From a checkpoint of a small transformer trained on Wikipedia: width 96, a variant of Adam for these matrices.
Each number is 128 + 24 x the weight over its row's rms, rounded and kept within 0 to 255. Layers, rows and columns count from 0. Numbers have three digits each. The size before them is the row's rms in percent of the matrix's.

# layer 3 attention query, 64x96, rms 0.121, rows 0-63, columns 64-95
059:115103116103150096138119126133124141177129130099087111141105148137156131126131143119152109128102
058:130121184081107080090070143118110108098091138085145155130131098120175101118125151132085128145155
059:169115132118113151113127151098161154082132122092074114098112130150111093149140129150085111077132
064:135111111124118141102151141189181128100128111113118137129148091141113132104101189129113159169159
077:117112132131143102142126120100091133177147164145144099147108169134134149146139111113149103090106
065:155123155132145103121145121110109139146098184120158160146133135167114087165157137152090098111106
088:104139138100122146160079140177166161080154098123129147135105076134113122139128123130098162164128
106:109130075145155115109138132097122089133136105121123097097152158127129129121130139128131104132150
094:137090156125143108133158147111098136138142180112132131151146082139129105128153179120111127117115
141:101126096127092115121109143195155112121127109121151143076130107139148083120111122163104152113151
094:135107160143057109134132126114129124139130115103149149129108121146140123147153111167120088106105
133:139146098158143155128111108124107135130147146121113127161135111138108129095054149097142160142118
105:104108139119108084138117133131089068160126130106148097108127109134152127147139142097149104123138
148:173132095167119133127173101095102150128118114149123099122145177095069171102081141115151145135118
118:140146165115101163150084120097086128082136173117116117115105094168074120154141120158121112139092
095:089150122123135116092134111151132158144192141116128160120115141135126131152143122181141138125120
057:162144126147120144129161130124127080143151115127156162127201136123129095130137123127112133118137
057:127110128112113111093093154178165158107120121140154140139108120120124147076102166136111166106124
047:126140154166091134120134118115165121109122122121128105166116116189157078122097124107138090133114
057:141123122160100099123158100112100140148146163127098101138118135131155120157105115115130091152139
082:124130131125136133140098122145137128098098081124167163130114110139110120102150117118139189120126
080:120141122107159123150106139133134129096129112137157162113141096120140142106103127146141135123121
105:130123105159121123109152122088115104160120165144113099119177127132147126136110155124079083130154
098:142118133152131151091153139118126144147103156121120138139147120130119144124106138156095146160129
125:105124136129115100079137126107124127131120089104112095105120168118141099169166103147147062100152
112:136113154103121118148099137161133139136128118128132134132125097174146098135129105109137109149138
135:138106111157164125100126135099142124153112118138091120154166105120149101138070181144122106142145
136:108111124106121133145114109143116109170146106160092111092102179121123126065115138099122098134120
134:145113182112146140128125134121158142135138125125125160182113093160158128173137132115121090183092
116:137156151136110110156107134124128139107134107095145074097103175140093155120151080134124168098147
122:149088109137136149161147135098149123178097142138104114109111163098119168093106123106084133125099
119:093170091106132089107122105127091123116152124141128109118160111130119095137136176126144119154140
087:130155121139129125090127122119163124166142149169149133146135119093109140120113138146162154150150
083:133135159131110128142143102131096159119106127128153117174110174157136163138155140097158124093120
099:137138098145098136118141134154134100171171142135122144108118131150157122138073135146108094127170
108:186139107157149150143130089145118118159117144157103140159127167133135158137122158099165158148135
092:120124141123144114154155106125087091158146167086163077114137114116151120176114127133127091111127
106:107140144112137096100150139109145130157130144114122125123151136118177085156161152153112084152135
114:129150140120098171159098128161113159101170126110151168121089119133121124137136119146131167147103
093:139147107181132116096128123144130134137088131129151092118105181113096157088137107145136167149139
101:170107098117126126092179159104142147149096122113125118121171143144126137159152142151123100146111
104:117104082119084130159073148153149138105139149122142140104096122120133109110087133150104151140140
096:144116164133123124163106155085100136132119106156113114126117138108106112141109090140145142079121
092:140130055185138173099129141132164109125106128140128117118164127114124157104098146112110150145162
098:105129129114113140174137142121068102141140153128145125104157139110098133142173137102097139127142
091:148095107154122134098190119110135125130133106109106076121145158114081169098099135141153124141155
122:153160172125144142156079139096097125092110128138080097131120128147070138137121131143148125139076
088:085109118134151140110169094141117110151135095146143178146125118132169124102121141126163111138164
071:135145175140136121164097155151149118124133130119137108145137129125149178149113113149174135096140
086:166151099114090123080145117151128136146120122136130139151119138134081152125143119149158116109141
095:156141125136094105158089158179159115145116119108114133134175088140156079141096138136099129146200
089:096124108130139136142125127107118116118128144101077083110167110087116079120128177101117126149144
097:161132133129149125145115113185139127107134131153194152158108094160121144150162096128112165143100
103:153119110085159087127143105140126126167132127129168128163130146121167148133157116122148115124139
093:106125107164142117084136151130141122168094110107128104119148163105160142117132166116122130143135
130:120123132133134131081158134122160119138122116121121129143166134125144109150119157154095119167128
141:113139140132132094109161125133142088174119116117133108133160140105141123155150117157132075135164
092:097142135101157105110097159146178116139133096136150172131119120136146092144128129144130143106152
103:115117136110142124112081139127119144097138098088069126120103115149139112146087134104123116118121
085:105117116127113141121123110191120127133133122142171069069099123093149165108130105092126126152106
100:117105138100164147160127171096129146124145137122076152202131101127149115150150112133140108172121
100:166173156154120136162111129106116095109141186098113101086120152151130148162162085169129142135143
092:111115119142114135137108148149106133147115152117124102105137125098118159093108152083115139122107
092:063134118135164136115127109143103143119137062136115151136140126140171093117145134129159123149125
# layer 3 attention key, 32x96, rms 0.12, rows 0-31, columns 64-95
064:141136087122102116123129144130139127107136158150115145101132145154163106133150118131170123183147
066:156102146126119139152116139109127151119160169121111146137142191111082084141099109154093073118123
081:131154127106079119109125128152169157097156117153109200125082105126121132105075138130139143153124
075:089137125140114136136148144128142181148108144085105133114073142144106119088087111123159142129127
074:149086082135128128111151132107053116146142155165149116133126107132087118158155124120137117123124
098:150119108163149132096112142112154118135154150130149085129153106127122165150143162134117099096129
077:122159175108111125103100137159102105116106121140092093136097127131135130097085114117125135120135
103:127143133093136144120175161111091106134116137130129116156146157133102139142143082076162113103112
162:111129118156142152088147140088133109148126148126144098118162114120144145169140144151115086125127
109:147109055134114111117120141170126150158143136155152120130146100126107109100133132117102183144125
100:119115105139128137123156153133144115135122100093116102090147148120118138112139124090077063086173
114:156136143151147139137111140112116119116143164134115177154146104108086140121074188134123148170089
103:111119137105130127156156150157134140129143126149169124185118138099119142091158101117097106141120
118:160128136128170149126180098063139116161111149172114097118137156120107145109123188106133152086111
115:149157133128173165129073145139134107110111165117116090114146135096118138123114140110140139150071
089:164124125112103124107149126111139147067162135152146133087083105155133094141168122117124110141169
065:125150122129164115101132135170103086144171084117151116151143124126128151183156101094159122183147
083:137106107137124116107153157175114148141140179091109104081137140169124108156112123105161162156139
074:125126141179125146111141110119119122092131172146088192121099137117150146122132116124123142167097
085:145124120100140156134098104104104136113137165114176111176126110150126124130193139113103118120130
100:114136123148084090101178125116118124153114112130133119105108137113131140109089150124142186166127
084:130117120124091119122138132131158153100155107114117126091095100142178131146113146151093150102178
132:127113154093141149134088131112079155114124132095111152146136125145109097169146106141163124128109
110:115112154138169145121116121093094128168131134134113086139158131137117101150123140142144112112099
093:090149156100147126095093122131094168115134117084125140155147128141144109091132148114179106135123
111:110153107161083119142122150164156134083169135138169168124136084175172099118123073150126125127126
112:109123158093130145143085125125115131170083095129139137144156127108121122139146160130180126120089
103:121110124142109097123154124107130095110122125151139155131129151103137107138130125147112107152112
115:100117182130108147146109124123138123110128140108138155153120110170172126162174130150103122140165
100:138145128147090128167130120114096103114150155118125087090123150120113122093102125117134152089142
108:109117073115160114099155122141154108174113129158092118143121133085139095118122129138108101148106
107:160139160111125164128132084118130161104156124123173146130092141111119163154170162130163127132138
# layer 3 attention value, 32x96, rms 0.109, rows 0-31, columns 64-95
109:163164115100097128152137140108142125105129134162133131149133116130130146163147140120153160109149
100:137157131116160105137144092134125082145144164129158160088146123142160136150119114116103119192109
087:146137161080131123143165125147124144104133168136110135157107083080130145155147145158092153123136
113:129075092133116160166122137094136172113088143102124088137116153156106148120133119131106150093139
100:120123145087152126098125139125138130157114126156148069122115117136158131125098138127109155065139
104:134138119164097162128119161117132130141099168123147158111150116175159129088112121125133139146126
096:146087138091148174156157151122140083137130123132085126143116148108141127131137139101148109157150
095:098124153156149168158091128098132177161133120071122152156139129121142083112103129123125140103152
095:125109151105114125147122092121167105143155119103061126102128114116158150172073131153150113114100
106:111153150129138123136137148152149127111137158144138115190131131147119113130123145109132158074134
106:117080132167159147111136120116081113117139161115163140108130100150104152148162137161185114084164
114:127127133108136067124116139098141141161157124112126128103127115170154105106129118137088101135138
105:155094133109173123134144156115110114121117106135153137121134165123108154155123100102140149090119
098:147108147125163068142117157127096139133155119089099125149111151146113102095145109134138151106147
101:112101125156105167115152146122107166153143134120182105081101175153087162107129118147157143136156
093:150132166148137092143175107161124068116107116177132126105112146138150153125117119099103127141156
107:156153120135131090138145152132135110123129103147135114175122153067140112110159151110144168139125
083:154107122108143145141142129124161106126135109110122163132156123070160154115134161139094124116147
099:105108152109128085125107133146165125150110093104125166142112147094142128128124143137110162097176
087:169111157163124123129145090106105090150153154139135115090117120133130112103120141130165146178111
092:076130135105134148141144150132096092041144127090145136083140138139132131117123103098166132146132
104:160170134106139101109112106159104182096122141071114135100156120114117128122174108150124113110192
105:158152085135134133131106120100120091110182140161096119140150114137099108152115111107111136144141
105:111128153090091137115124084149110137132129135169142083113124125187133180105100110110142114135119
098:133139145154144105074147101132177078145166122131120145128116087101149133127144118121086133138139
091:163065087117152106133155133139152127106087119118125148120141168137138108135146129105117144127111
100:116115162123118119094102130138121129121100129107140148132094091141167104112131141103102123132158
113:080071156158159119121106163116147112130168114129142124112127156101079118153131166161094143137119
103:142143142098137080089129137114148135118134148118149100173136148102135053076145143133086113184138
086:099164147148092128105123086168098128137085091142117142156143136111095178117126145144165128124104
107:097120113154102174140095148103126110117165105151084125097098172070106099094128106143082123117117
089:116141122109113126131124138178148124179090153131143118140132141165177140162120104119178104167161
# layer 3 attention output (transposed), 64x96, rms 0.115, rows 0-63, columns 64-95
103:102095141134100098101171156124093103134112085120106122119099111155148159130134151112121073158121
100:106157155126122136133124135153141098125113120138107145154102157101128119098088115122099137132132
097:100160087133136083111131111114110113128131128134090076115117160087111160094140127085145139117118
109:102104151140125140173115180106062124153123126099111121134153115102112150121128122128106179139139
086:151143155180106102137130165140092148123159113154150056138138117136161145093118117123112130097134
109:137135140138132155144140103110110129187091164107118119133117176096102135138158132111107126113148
093:120162125119126167149149156145107124110123120113109109105132142099130143156135134165119175095167
092:127133135171162116121136094172151138169115141142103101116144161099125102072137103107131197137148
101:090143116096115108090149132152104108129117098130160112121096158100140142101163103108141153160144
117:107096143119120150132155166124140140123121173109125159118167100142129098164110145141118086141172
098:131140127153121134115174069128123129115121117147135115129102102089116117114184136128109141129127
109:146100150160126138127164142143119106121170083144135108117097133139138134144140135122175148128104
128:074152091094111112132150151153091121098130117098143105076144093105148134157102179145138162157141
102:094135154122111104174132164116086143089163116118131144148132098147167105095146157147140148164125
107:117086157146116156143138152138108090111113094136103156139122091170121162117097145114116127194079
090:114185163111141144119136190149146121082130125077151155115108114153139105109129095159092103116139
091:110076179115138086139133122148089113132138138103113136123135096108145075120108168163118132136162
082:145142117124132096109161117168110136102138150147143121116078149126093109107158099119161138108108
107:120122143127177112102158136145096173134148150160112098153180109156145118105129141132128140110138
089:148101111107116140127112106128138157099119116127136144148093113161108119151187092156119075113130
084:117108144149115138135136115132131095150122131099125124136164140128118183086125160101086098139146
123:118139122161119108101128141128124152150146128178158103149090093095151084133204133148108113084159
105:117106122136087112140112081125113111146110120134132093115132104135113170136112166105175138129127
102:133125138156135134112129173139164126156146133081134141137130156145112118130094124134102139136113
093:179142148131140138130095127111145132068127136158139167180144094144123113162115171152118104129096
095:103160142128113104168134122166110149141139188131141170119085134132142074151178100174106162127160
113:119154127140140121146144109137111156117106150105145126128093172164105090088170073142165154115159
119:152117106106123139135143157149111140097121076130106127110152119147133135130105109124178123115156
108:099096120103109113123131132113136162073125116107175166112151140181116107148143129132149128118140
095:138111135100116139082110123110154151163110154111131183166128133135143107157147119092116052119109
098:155109129153120136177111101141157110141121088137093150144173141173133138149097136120164123134099
095:117169156142109188101166132135150150138118123129151138111077152080117179134135158118103133112169
103:133127147130103130094127129149144144122127169132184115182162095111122138146139135156101121165146
089:135131073130134136119187162108162183113139100168106127118158126107131135128118119174092139137103
091:114154139143121094097101123148163141127149090126124101136094170133148115090140165071109159118118
104:164124133139128119116104148139099101139153146134110113174125116137123149113137115150102092108119
108:145116183113130082137082112126138106135131103140110141137160100133137073140088099111135129122112
093:136160123132135127108105079112115146167130157105125098126086157072148152137147139102154088120144
102:148125126138129124137141088167142146128104131114119155124171117091127076143110083146088121130153
091:176140126110154148160120114149115156129160133138128107131128153101149197148102136109127126115147
093:104136118150129142151141177145102095118123120166153159094093113126150099141119071105158115128135
097:121122174119121123110139137066102125124139141123109109118124118135154073144108110127145113143143
116:106117104105106143145111128080074129134086099163124102098095124124170101108163060116132092090137
103:198109180123154129104172114095153139120144122111117092153120147122121124124093120087145099124109
093:122170102090110138145124135109129107119130126129124106075126142151119125122146100117157105139154
097:159094158140128173111181148066130149129140127136153131136131158130099180130112182115148152148109
089:144127127110105161111118166129115122117122109120105152126142120177123126092126162114106101161112
102:126157130137125148109156177114171122114158143118132133127137085119116156128099154141108141124085
110:126110149139156153079153114093153151131122160118113121073093167112155109125125110127110146129128
093:113142158118124111154125135161121138114120135089117136133132127159117119141165079099121136107135
113:140158112136113092109115158156111097100153144137127080095156141161111152098105153123079148131127
085:115096159150116149142159119125119170127144133128174138107103104138119084144146075136121131096109
097:137099141101107138125142163130153099114151120149108149140135096125175151112141177123081129140147
086:128104107134116143100114191115174147102139139157139087144112123153099139115147130168120141084151
108:124114165129101126168113121165131110118123114092091095145110107078124108138098095158118145144114
107:116115148118093117123103136147149085120131090109146142083091165181134119107116127083150122094132
095:117196140141125152141095186148120129112119101146120080099084130097155105125121084142082175139108
091:116123120132136120147130106156104121135119165107131150114116196148108088128214076134163127123146
087:100148114136115119172193124116127119087142106125140163096092106113116162147136117098152150132123
110:081161132152160116132151147134117115107128129115160164123130088129118144160138148133155168128142
095:115132175177139115091156158090176139102162133079093090146094161134133153113127143094130136099114
097:086131171129129131146147146114120152164124140123160143122099149164133137157150161095155124110120
099:119137112143092151159171139121127143148136143148119157095130137118131120130118146112143149097129
084:116124122134124140104124137120162102129111132162090106137152088121151158120083200124110131121128
# layer 3 MLP gate, 256x96, rms 0.138, rows 0-72, columns 64-95
101:179130144114125119143133122177147097115083157144113181113133105139115070175128104136155121128135
099:156165165120135134134084121159118132128150077136108136146131124120128177107073154091087142124124
104:146109158091085124175118076104141157103156107092122153113099167142137114146137116120115145120151
107:126138143118121167120119110133149129126100095116097123079135129094142112084168108099140151128134
094:126136106170128159146105140106118131104130153090123117117139141092164177141141140114104094112147
091:130143125149128157169146101160081122126135141079111141139110121118141106170158082135130096129113
110:146146144128108161117093104171147167130103159115133123149078131176102101139138142127138150111156
099:149113101140142142115140077105143116108133161128195166129068119144098126136171139116127119106139
088:139099121133140135135114125150126130158154167136092109111113108140131151158088098146138150131131
099:106154094103088124122131097156150176133163137101125131078126107093120142103128131134094146095118
090:127166138160131147141115129194112136127113125110119114110110105126120105128114136122077141121112
100:131097121090088118115089119124124160094155119118188159122147154129160142080114138118130103102136
118:166144114130129109146135114137094110095129132106136106140151132127097092120120083090145159074111
105:116134160110147123190161111138094125150137117124144123148102105147156086132100148143103143138149
105:113129169140116150153101094174120150139127126111129117129122113105125145136138105098178154144120
093:149165122124126115152178132134134137116129138118173087129120078071169152108097124086104125106113
093:160159118092131081148088112138102151114121143151111149125101188110125152114155108114114120128099
092:123124120124168132138116134135157144092108150153103121136109166129178127125126138150145125161127
101:099101137120134135124127103149131174114143086103105117172119113112129121096108120126149112165127
091:116155093124117113142119113146181138126109109134158137144129104180143137121117134119148174115134
092:124113129142136117150131119141122168123133156106145134131118140159139127127123122131142118134079
103:167126115123152170198129101130125118121135151161100140132126166131133125124121135114134116164114
105:089127123127102164096128140130113116152156129124141135179134118102113122110110128100169145095115
110:147079118115093113142114122111137123127109121133096128117121129126140134129128108128128175144132
097:161096107153118141179134116089132119128113087104118098155152142161142102139118099141173173106129
102:149116160131124163079125137168139182116106132133125160109090176164126106092134121074124118097113
098:128094140143054170111103112165147137137170137153153136155153187133118114120098136089149121143117
103:151170116102166091129126124151129151118152129141108137129105174139137070116150104089109157190099
110:119124109120122104131111147143109174107117121111125114149085154158079126114166099131121131099116
102:164100118122133161159104149140116137125157097176124136148132120109089135060074151085151140096166
103:146139153136107128110124118141146098138167079132149114094132143167138132124115078113106144129154
095:141137156141081095108110140155127144149141096163132156096072145109124128146141103143146155131129
102:141121068096156117143105142176132130083137123123079134145162151100134101108126128135118181151106
100:152109139121147099152104093102112164158106111112143107140110149115118132086135133100095116100095
085:091081152091047143140132111140124108119146140085130122136074140111107158132149121115113101107137
104:187113167135125112140086124086096123128115098136165148117144124102088149101083151145154152115151
099:143154118111092101135108120156126096143113112093167130133105193139166171122131093129106166103100
101:116132141135134141173145089143114126118119148138134152133153140112122105123158167112146154126166
104:095134104169138131133130098139109164099144106104162164126142157141142092107133135111148120159116
097:099103102128102116120103115131126151087115093143116121135104120174147117141158116137155156167129
105:108127179134118132178143123134141133126163152154068171123112085152149120138107114077134162108146
109:110112136115100059125136117165139150089115078119133132114108124114110107090121087144101118080122
105:174134134117160110135100123138151140134160130125098118170133129144136069104085175086121158153086
101:133129148078121162118061145130094150107178153118180122139120113137116129119109139106104147157138
092:122111147157105117133147133135146114108098097112071161179164104139152112126130079096120137122131
098:083129100137121092097132138165146137125086152166137102134127168154117146117146136138133144106144
100:138109118071120128123135112134145119080147094112119151173112168127115102147141125172146117149133
113:163121149129116116113110144122134114113102148170109121129115138093125138139109134108146115146100
102:092113109100139108116116148144126116146119136160112140142140158114092173127139134132149160147133
095:103141118155170179161152106134091121170114081119114136102147134106108117138107092163139140153097
104:123104139087103103162085095162102146086135122088126149120112145115121101121131104110142156113112
094:163151121102071136120147108175106178091144154114143106177093129131114120153137142156128126159157
096:160147169160128093107124078110169152122139130136130121134109108107117151160101130134136170118096
096:132094101148099163116103148083151105127109152093127136132128157166100106140122102114140118124135
100:185164137134132147098154122124127099145096133113111111123104181129097106129141125119094140108124
095:114120126135056141121111123133112162128079147108156113165087146127145121125069116120130102102109
110:158113084165132158135105112155105130090084170176133133098144098140096142106102125135142178108102
100:164128134146145076116087153136108136111145121145155159170118142104175140132138110160132120116101
101:170136144099135120085114138134096099122141186109101096147102152135126107139167096126144101121130
111:143134117161136122163096113144103130118153109142109097110118115140115164137119088139153123111100
098:160125130116134129155114135106108190137087098088122142137085119096131171128091081146100159138161
094:134116142121121129101126142160163131083117162155131117130133110117104103093125137110135140171107
100:141138117114078108137125121107117133110156116131111171084083154119125153116125130165163143114141
103:133138181198123149108121107182105120165122149148134137106116115166080106112119126092106123128099
103:131125129131135133096121142104181086111123142194130106129089138153127077148139160098138124134139
096:117082147129119150149161112162130117098157120089174090119088111145140098089121116118132135114089
096:092133121108089140125100063158118092126115094106179099126079125090104124128114135104146141126090
102:134101104166120161185129106139139102129116129176136099119091144125109147136142092105118144190147
100:128164121113153110097116103129123136145104125111097155095117139130145123131142139121090106133137
103:135122139116138129097128140150117094111135093120113114136135085112124108126136164112071160106096
105:166087161136109119126138099125154122115137119130136185144131087088134115099085164100119142140088
103:117068129109128119103097140116131113068150124121115127109100132177095121085146132109149164101125
106:110091140195149145130109115123111116127117127133132164100121099152132113088134149118095125119156
# layer 3 MLP up, 256x96, rms 0.127, rows 0-72, columns 64-95
103:134104107178133137092143118113119084135095144153115118157135119220075122142111154107124084128130
096:135187093149131151124126102133109143110141106100144111115182166123121100106106127109109111119121
103:089169089110150082118148099134140120088131112131136140106098111168080102116140116125118135140191
099:140049163119106129129124100063141127163100149134104108154115118141157160109119116109128096119148
096:121121128144098167154128126128113136129137102151107066154133146094110163172088152109097171131131
099:111133168108134102147132161142129166126109096160130116137119089119156140140092102143123098153130
105:120150107132101079115181134132066122078115121134105167139130087109135142060095154116109123132111
098:117115163117145085134048097140104087163120126129145111121129175143143094114122141116134149132127
094:126143133138159161115141137118160125113149105104144111115169101131109122135119166148134129096167
094:118144124124135202165091120149086066110090129125079140147140110133100123106126166103106122134159
091:172099160084140124137110110108151143123098128142155151152111127138134120099116116112138134141156
098:124147167194156132151094139133134108118164115103124166131114160127152124127134171086167126137129
103:098116126084133090119147140154172142153078133125130154086120109162121144102169129090144101108164
098:151148140141134126174137108089116141141146175158099135103101124173144115142166119120119132145067
103:151133116156131124084118148152154098143107168133135135131129163102072119126110117118144153113120
093:105132083106139163167133078127125105100160115147125121139130149143141119129142098132159114137154
101:143103117115146116140117103088138164111125151100107141104097119106136159109122199165075110165129
095:126167143159139121130133121171131152169161133135104150135144155183153105130124132111121086149138
105:101122172149085123140107111183163180078132123140154145115112103126117103107138110119134132125133
091:116168137151156112141110144157138162139150159134140149192147091152151109094118113096130168150114
094:119128169098132116127105105098128114152120134137128134171120151144083169129117100103126134124157
104:124120095162141145127114169121164114154081109129077124117141121121131104108097058120078104100127
104:146109114111117088102116161094134087132087148124140138144147093139118105157142134141157153169142
102:169179104136145158109167158213128141091145181115150102152121087105087129121119120149151097145154
098:154099107127149105169143150086145143127089128125146089110114152147103125109125094140147141095108
103:124106116124142139146108122142175133136086093137123100172099092097181135122118132145125137130151
098:163175125156129151121105107148159102125131124126154151155160128105143142132125159128102125177106
098:111106095131112124112159126093113149104145116151121119124112130071127147158172101128098128097152
106:135095158146157152119083127136110136130180124118139122165150117160084122128130126147131117096158
097:155123121111139106106117130158137120143129094154117170083153113121157110120103130123107126114161
105:112167126084187080113106087135137143117163122074113146119107135155102092144142137109125112104150
097:131129127122110124130135105160114166130131151140135131092085115142110124117150096126154133141148
100:117142135078181108126137134160140145152115112139085123095137134155143113138147135135143136134139
100:149075129130085176142127157092106117139087133161161146147125136101121147135134146129113134171119
098:149150120169142157110165162148170134079123113117172153109139130161160101110114144142132118134123
104:153149098135119149121097095141144131126075146115118124146132080153124086104155128106120130112111
103:111139117123141093169134131081150170133149121111154147132125141121096166150138164100093120132159
096:152123148143120164107151159191110137137146096119094137140118146114139140125112127113152125119096
109:147100113083142127138160118097123160100174124135133117108136077150169103143136143124140165117111
096:113104124102122137112109128098100113106173127158118114112106166155113134107119102095156125120140
098:145173124137130147118080095129125151130184127158105146161126106064137146142147154119098111099104
103:145129150123161130134129105116167116107105109135128176172126131149100115132147130087099115133167
107:110129080141130142109150133113088124129106124168159113123146122149125155177153098136154109083148
104:144146133120165136107151113131104121150121122131120164174156131200102152136147119097163115129138
097:120116110134114133117089100152125123094134166143128110126059141105125089122120139119166093092095
092:148126116120133139087161121166136133136137149167103053130132156110108120138149114160148145110129
098:137130129166133104106122148140135128096148186125147115126083149110117107118154103142177145129159
101:112107115122137109134146120151176160166130146140143173144135108131109111079112115133084126103152
108:117165122135162131138132125133133063103116144111117092173119180110147118106117134108162109168121
100:119144114138128110124142144128128157122131129066111120128137166125157105172125105149106094149103
090:124167137163120145098124133126110142106127110157163078157129098158150116144079107123163137142130
100:114133133141101101148146109127145141146127178091135165121105114091144114148154130143085148111109
099:141125083110127130155112149109146129135142160115064105144113117118148119126166132125175124164120
101:133128129144145142103128129113128139095124109120112169113139129138060091130155136149170125086131
102:115124130178088142158104135118138128160057151121067161118109130160125130139102171121105126137105
106:131085141146144154133142139146160124136161090143118158138154150166136116128134138116120122141169
113:112124130137090184089096126119168126133106161113151134114169140146142126134122106144083141102106
090:114121114100104149138128137170117155081119147107089111161116084179089086076121113130142135121128
103:102122057139130111153101127100102143147132115139106180132165194117186108090137121114121131147117
101:143098147138118103152109151121133175127156155109122145187118130139154142168111136081148141095153
090:115159137127116137076148125161109154135131121131166160160102114119147162100137167076120119151117
101:098093176145126063126124105114087140156146144130106125145124081093119135145121109137107100137137
105:139141130172123102118167116100180084174143114173114164111140137123132171120135170136141154138114
103:159171162121134141134143117161104088131117081135162115143117125133129114126139141115101104099116
102:165157123085152146134138146147133114061143147113167138119131104130148129118141133100164162121111
095:112112149134134180109153101080124122093141111151134076119132124142163120124131157144158121130117
099:118148166128111126097163108098126135131111099092193102115163108098130095116108104153132126124102
098:115124106165091109145121121108129089124138105132104118087104142137130126127132133136103145154158
103:145125170119127154104109148119134123116145124108153179117149050153121125147134157137131159165149
102:153124147095078104123133139114140133088110131137161121143124129171116094163138085140117092072134
102:134151152122130105091143099131136087138151114124157109142128157127113143139167158139121128156150
106:111139147142162121139108135121119106117126131134076118086154086173133092155119162099167121163155
109:118130120092098087113126093113161101111105129105081119103109129109162157146156127105137102133141
# layer 3 MLP down (transposed), 256x96, rms 0.127, rows 0-72, columns 64-95
103:141109136125086109101118150113111129103097089103133085151146134125130191137115124114154157180101
100:161177137157136062156147118121120102132137097131105133141112119142106147127163076098094121114174
103:114113147124169122116100116167130130112103081114084103123102112134139126141089153131149167081131
099:131183134118079158172141101095103090101080104093128134132127126102152173106145139113142136132107
095:115126149139134145141171121127114089107146094135126102114148105193135108142108143115109096108163
096:174149153097135094158124124119137104054110093126129159166126155125095133126103091093137138119135
106:082136150105145121132179135117152143142146149143139142150114139090114112118152115137105148088115
097:152149141133136117091112128167113133173080114172097085157149099135143137104086157151122111153152
089:084117085152112139131113138140093114092106093125133147129157106133137081105105078144134098105128
095:132138100118151143129169088141141146131130110143124128104145130154104185126123129159126129136142
092:141127150115147138138101124126155132121111126127156147151149123143124150056139113109137164136116
098:126139149085139102138141133121145086107101121110132155124137099128119124108137129158185179105086
103:098145127138164143121158142152132105139117101094159168145147104135124146184151088125144151126138
102:147095113133175161139132107103125126108130101126136156117115123149112142124113130165102131150130
103:144152125149148149098123118167134122130119152137133164172116116140118155161103165143165154119123
094:146117100124109124116130087129106124163126164131116104104129106096155095154113167129147156144101
098:128127107092124095150205123128130066134126090130134132134150146136122120135132080167168124136111
096:154139160083105137135137126127149151106101151142105131104086123129134113107159108140122162124130
102:107125153142143161081167146115104113141151093106163113135092171119125121133152147093083145122127
096:067148130154103106099149133110133154159160159146140076112123146141152139194138128173124098134109
094:102151111132120143136146142155111126124090158149123152127132126142165115099099122123115127132121
102:133126111137131106156099077141156133135148104126122106137111101091122146100136116136124072165136
104:172093115145131094108066131124150128111109114118115122119190206160165115115132148174136138139122
104:112127147097106105137142117123095145098133143141130116090157099139111094146092143103136107107111
097:119111135171128119133104158072145128131137116139094089142123149139142116131137059176144142151135
104:129079134126115093130158096118160152106126139127116164151115149080117138159129135121083123137137
098:126118102143138094091112124118203106100169126119129124142154126099144087161144125089151158160122
098:126061126128120134120112126127118123120109131137151146144160095122137146098165185149145152110151
101:143138122147134117126104151126133139171162101173104103118128125163107100135147117173121163106128
100:121126146142169163136133115137123128134070143110161136137155130120186138123171123142163126117122
106:104133142065138129091176142143136136118167123121152151125149137145131158147114170104129137137143
096:153116091122134143133068151135108135121146111118153163159116179141141182098148143107121134115131
105:145178172129155135108122095131148126147123119099134119144163151138131111122142067119150146078142
100:114133162109136155122140115098142141123150161191115133136116132086124162134143125136139106103138
101:118115099144159162136169116121136098118134131118150157099113092164130123122139139115105109130115
106:100130128153128149146153123154110128159145143104098114128128199143129130136120135117079160128125
100:133175147148115091132150130098132160141099116074112131100125126153133122130137158115129174133135
093:172140142149128123159173103125104145144128182127133164121132148158108128122140133122129103118153
106:115107130118141126131164146124113143119139157137139144103129118168101140104127144163133149104106
094:152105127141142150128101162094134139153171134100132124112151157092124145118106095117092116122097
104:158134128083106102121155156150150122143160123161133132123111138112109129148120149134084133112108
103:143137098092150105106124123110150107128138142091120141103156135103149140157129139144131121183123
101:121061118131114099130138117113130127164095124109130147152149108133100161156166170102122097133157
101:108159148151127128134123126167121084095116126097128134077087128131113088140120127152085198128131
099:161126115095164151123132143099129130129114107085128133135174161097136122118136147108118144152139
094:111171124163152077170107150110114146114107137122135124129109131131162118138100133155079119118108
099:148131168118155119146126127105131119137171105159154135107114127098137110137121112103105115110152
102:131103130120087124111118131129088110155133154123156135162168094063126164102123147164153142123093
105:118115135147140136127127164151112126087106097140157132145141172103113110122146165169127155138153
101:109101132164113121120086105132128060136157130107153157103104154132125137085143123140174126104115
089:140142130107115121145131111161064128092103168121170135147110109157133105136133125110142155131126
097:158118148156124110114078137117148114107122174130129111105151097115156110115123120176126142132127
101:146154128142114112124147121111060113066126186147135146133150124153133149089118141145125095169106
101:140158066137138112139128141109140145082094145173122094120095139136115135114151145131130088148125
099:107115174148158143158134087133105141076130128137137139098133092092119162127163136132101157132078
101:086104156125160131119097124120169150123157177141173137114079111168123141102135128131146096114159
113:073131121113150154106111152160151117135113113120129102114130092173154132162117161123134087145134
093:159145150126120112107072128140105149099157080112102136143066130146122135138104103123122111125156
098:125128143100164172130139125132152132116102152078151114113126130119123123111129103180122142106143
104:154103115116098099156144097126151137081134114110095112120142165162125116117125106134112156146132
094:154107178152117115124114129142116169131119133113173162124143076128125139137120148094145137155092
101:163119144103158135129069158146164121113142101127125166140163151124142088106124103135087134147119
105:134085147146143115122088138129101135084112101129130146127155146059117121112170130135108142122139
106:130138129181107136127173166141108109157087120106143174149138103137167097128142138131119117111117
103:103117152132113139102169094134147111150125156100154136123133126144132132125115122134120154138121
100:137150141158128104107112129093151131107140090138120203088112134154167157149144141133160121181112
099:118105089100100125113161096100126122123179089135156124096159138109156156162134118135144086131100
099:111128148151148167138120104126179130077107132147118113139127162150126138131100146119157100147193
104:142054143097143148153132143073159149090102154123110101146124106128129111145162144100150098164137
102:129098113151146120122126085138132085121136179153145130136124154110119131142150146116119125149122
102:085165136124127133143126108158136101123117088118153104131100146145120097148122108128122158116117
107:114164212174135137092128174093130107124142144134129133120128111131126119142117126104118115137098
105:144123165153058145136103140130136132112156080142134092102143112079101115113119133093143158134120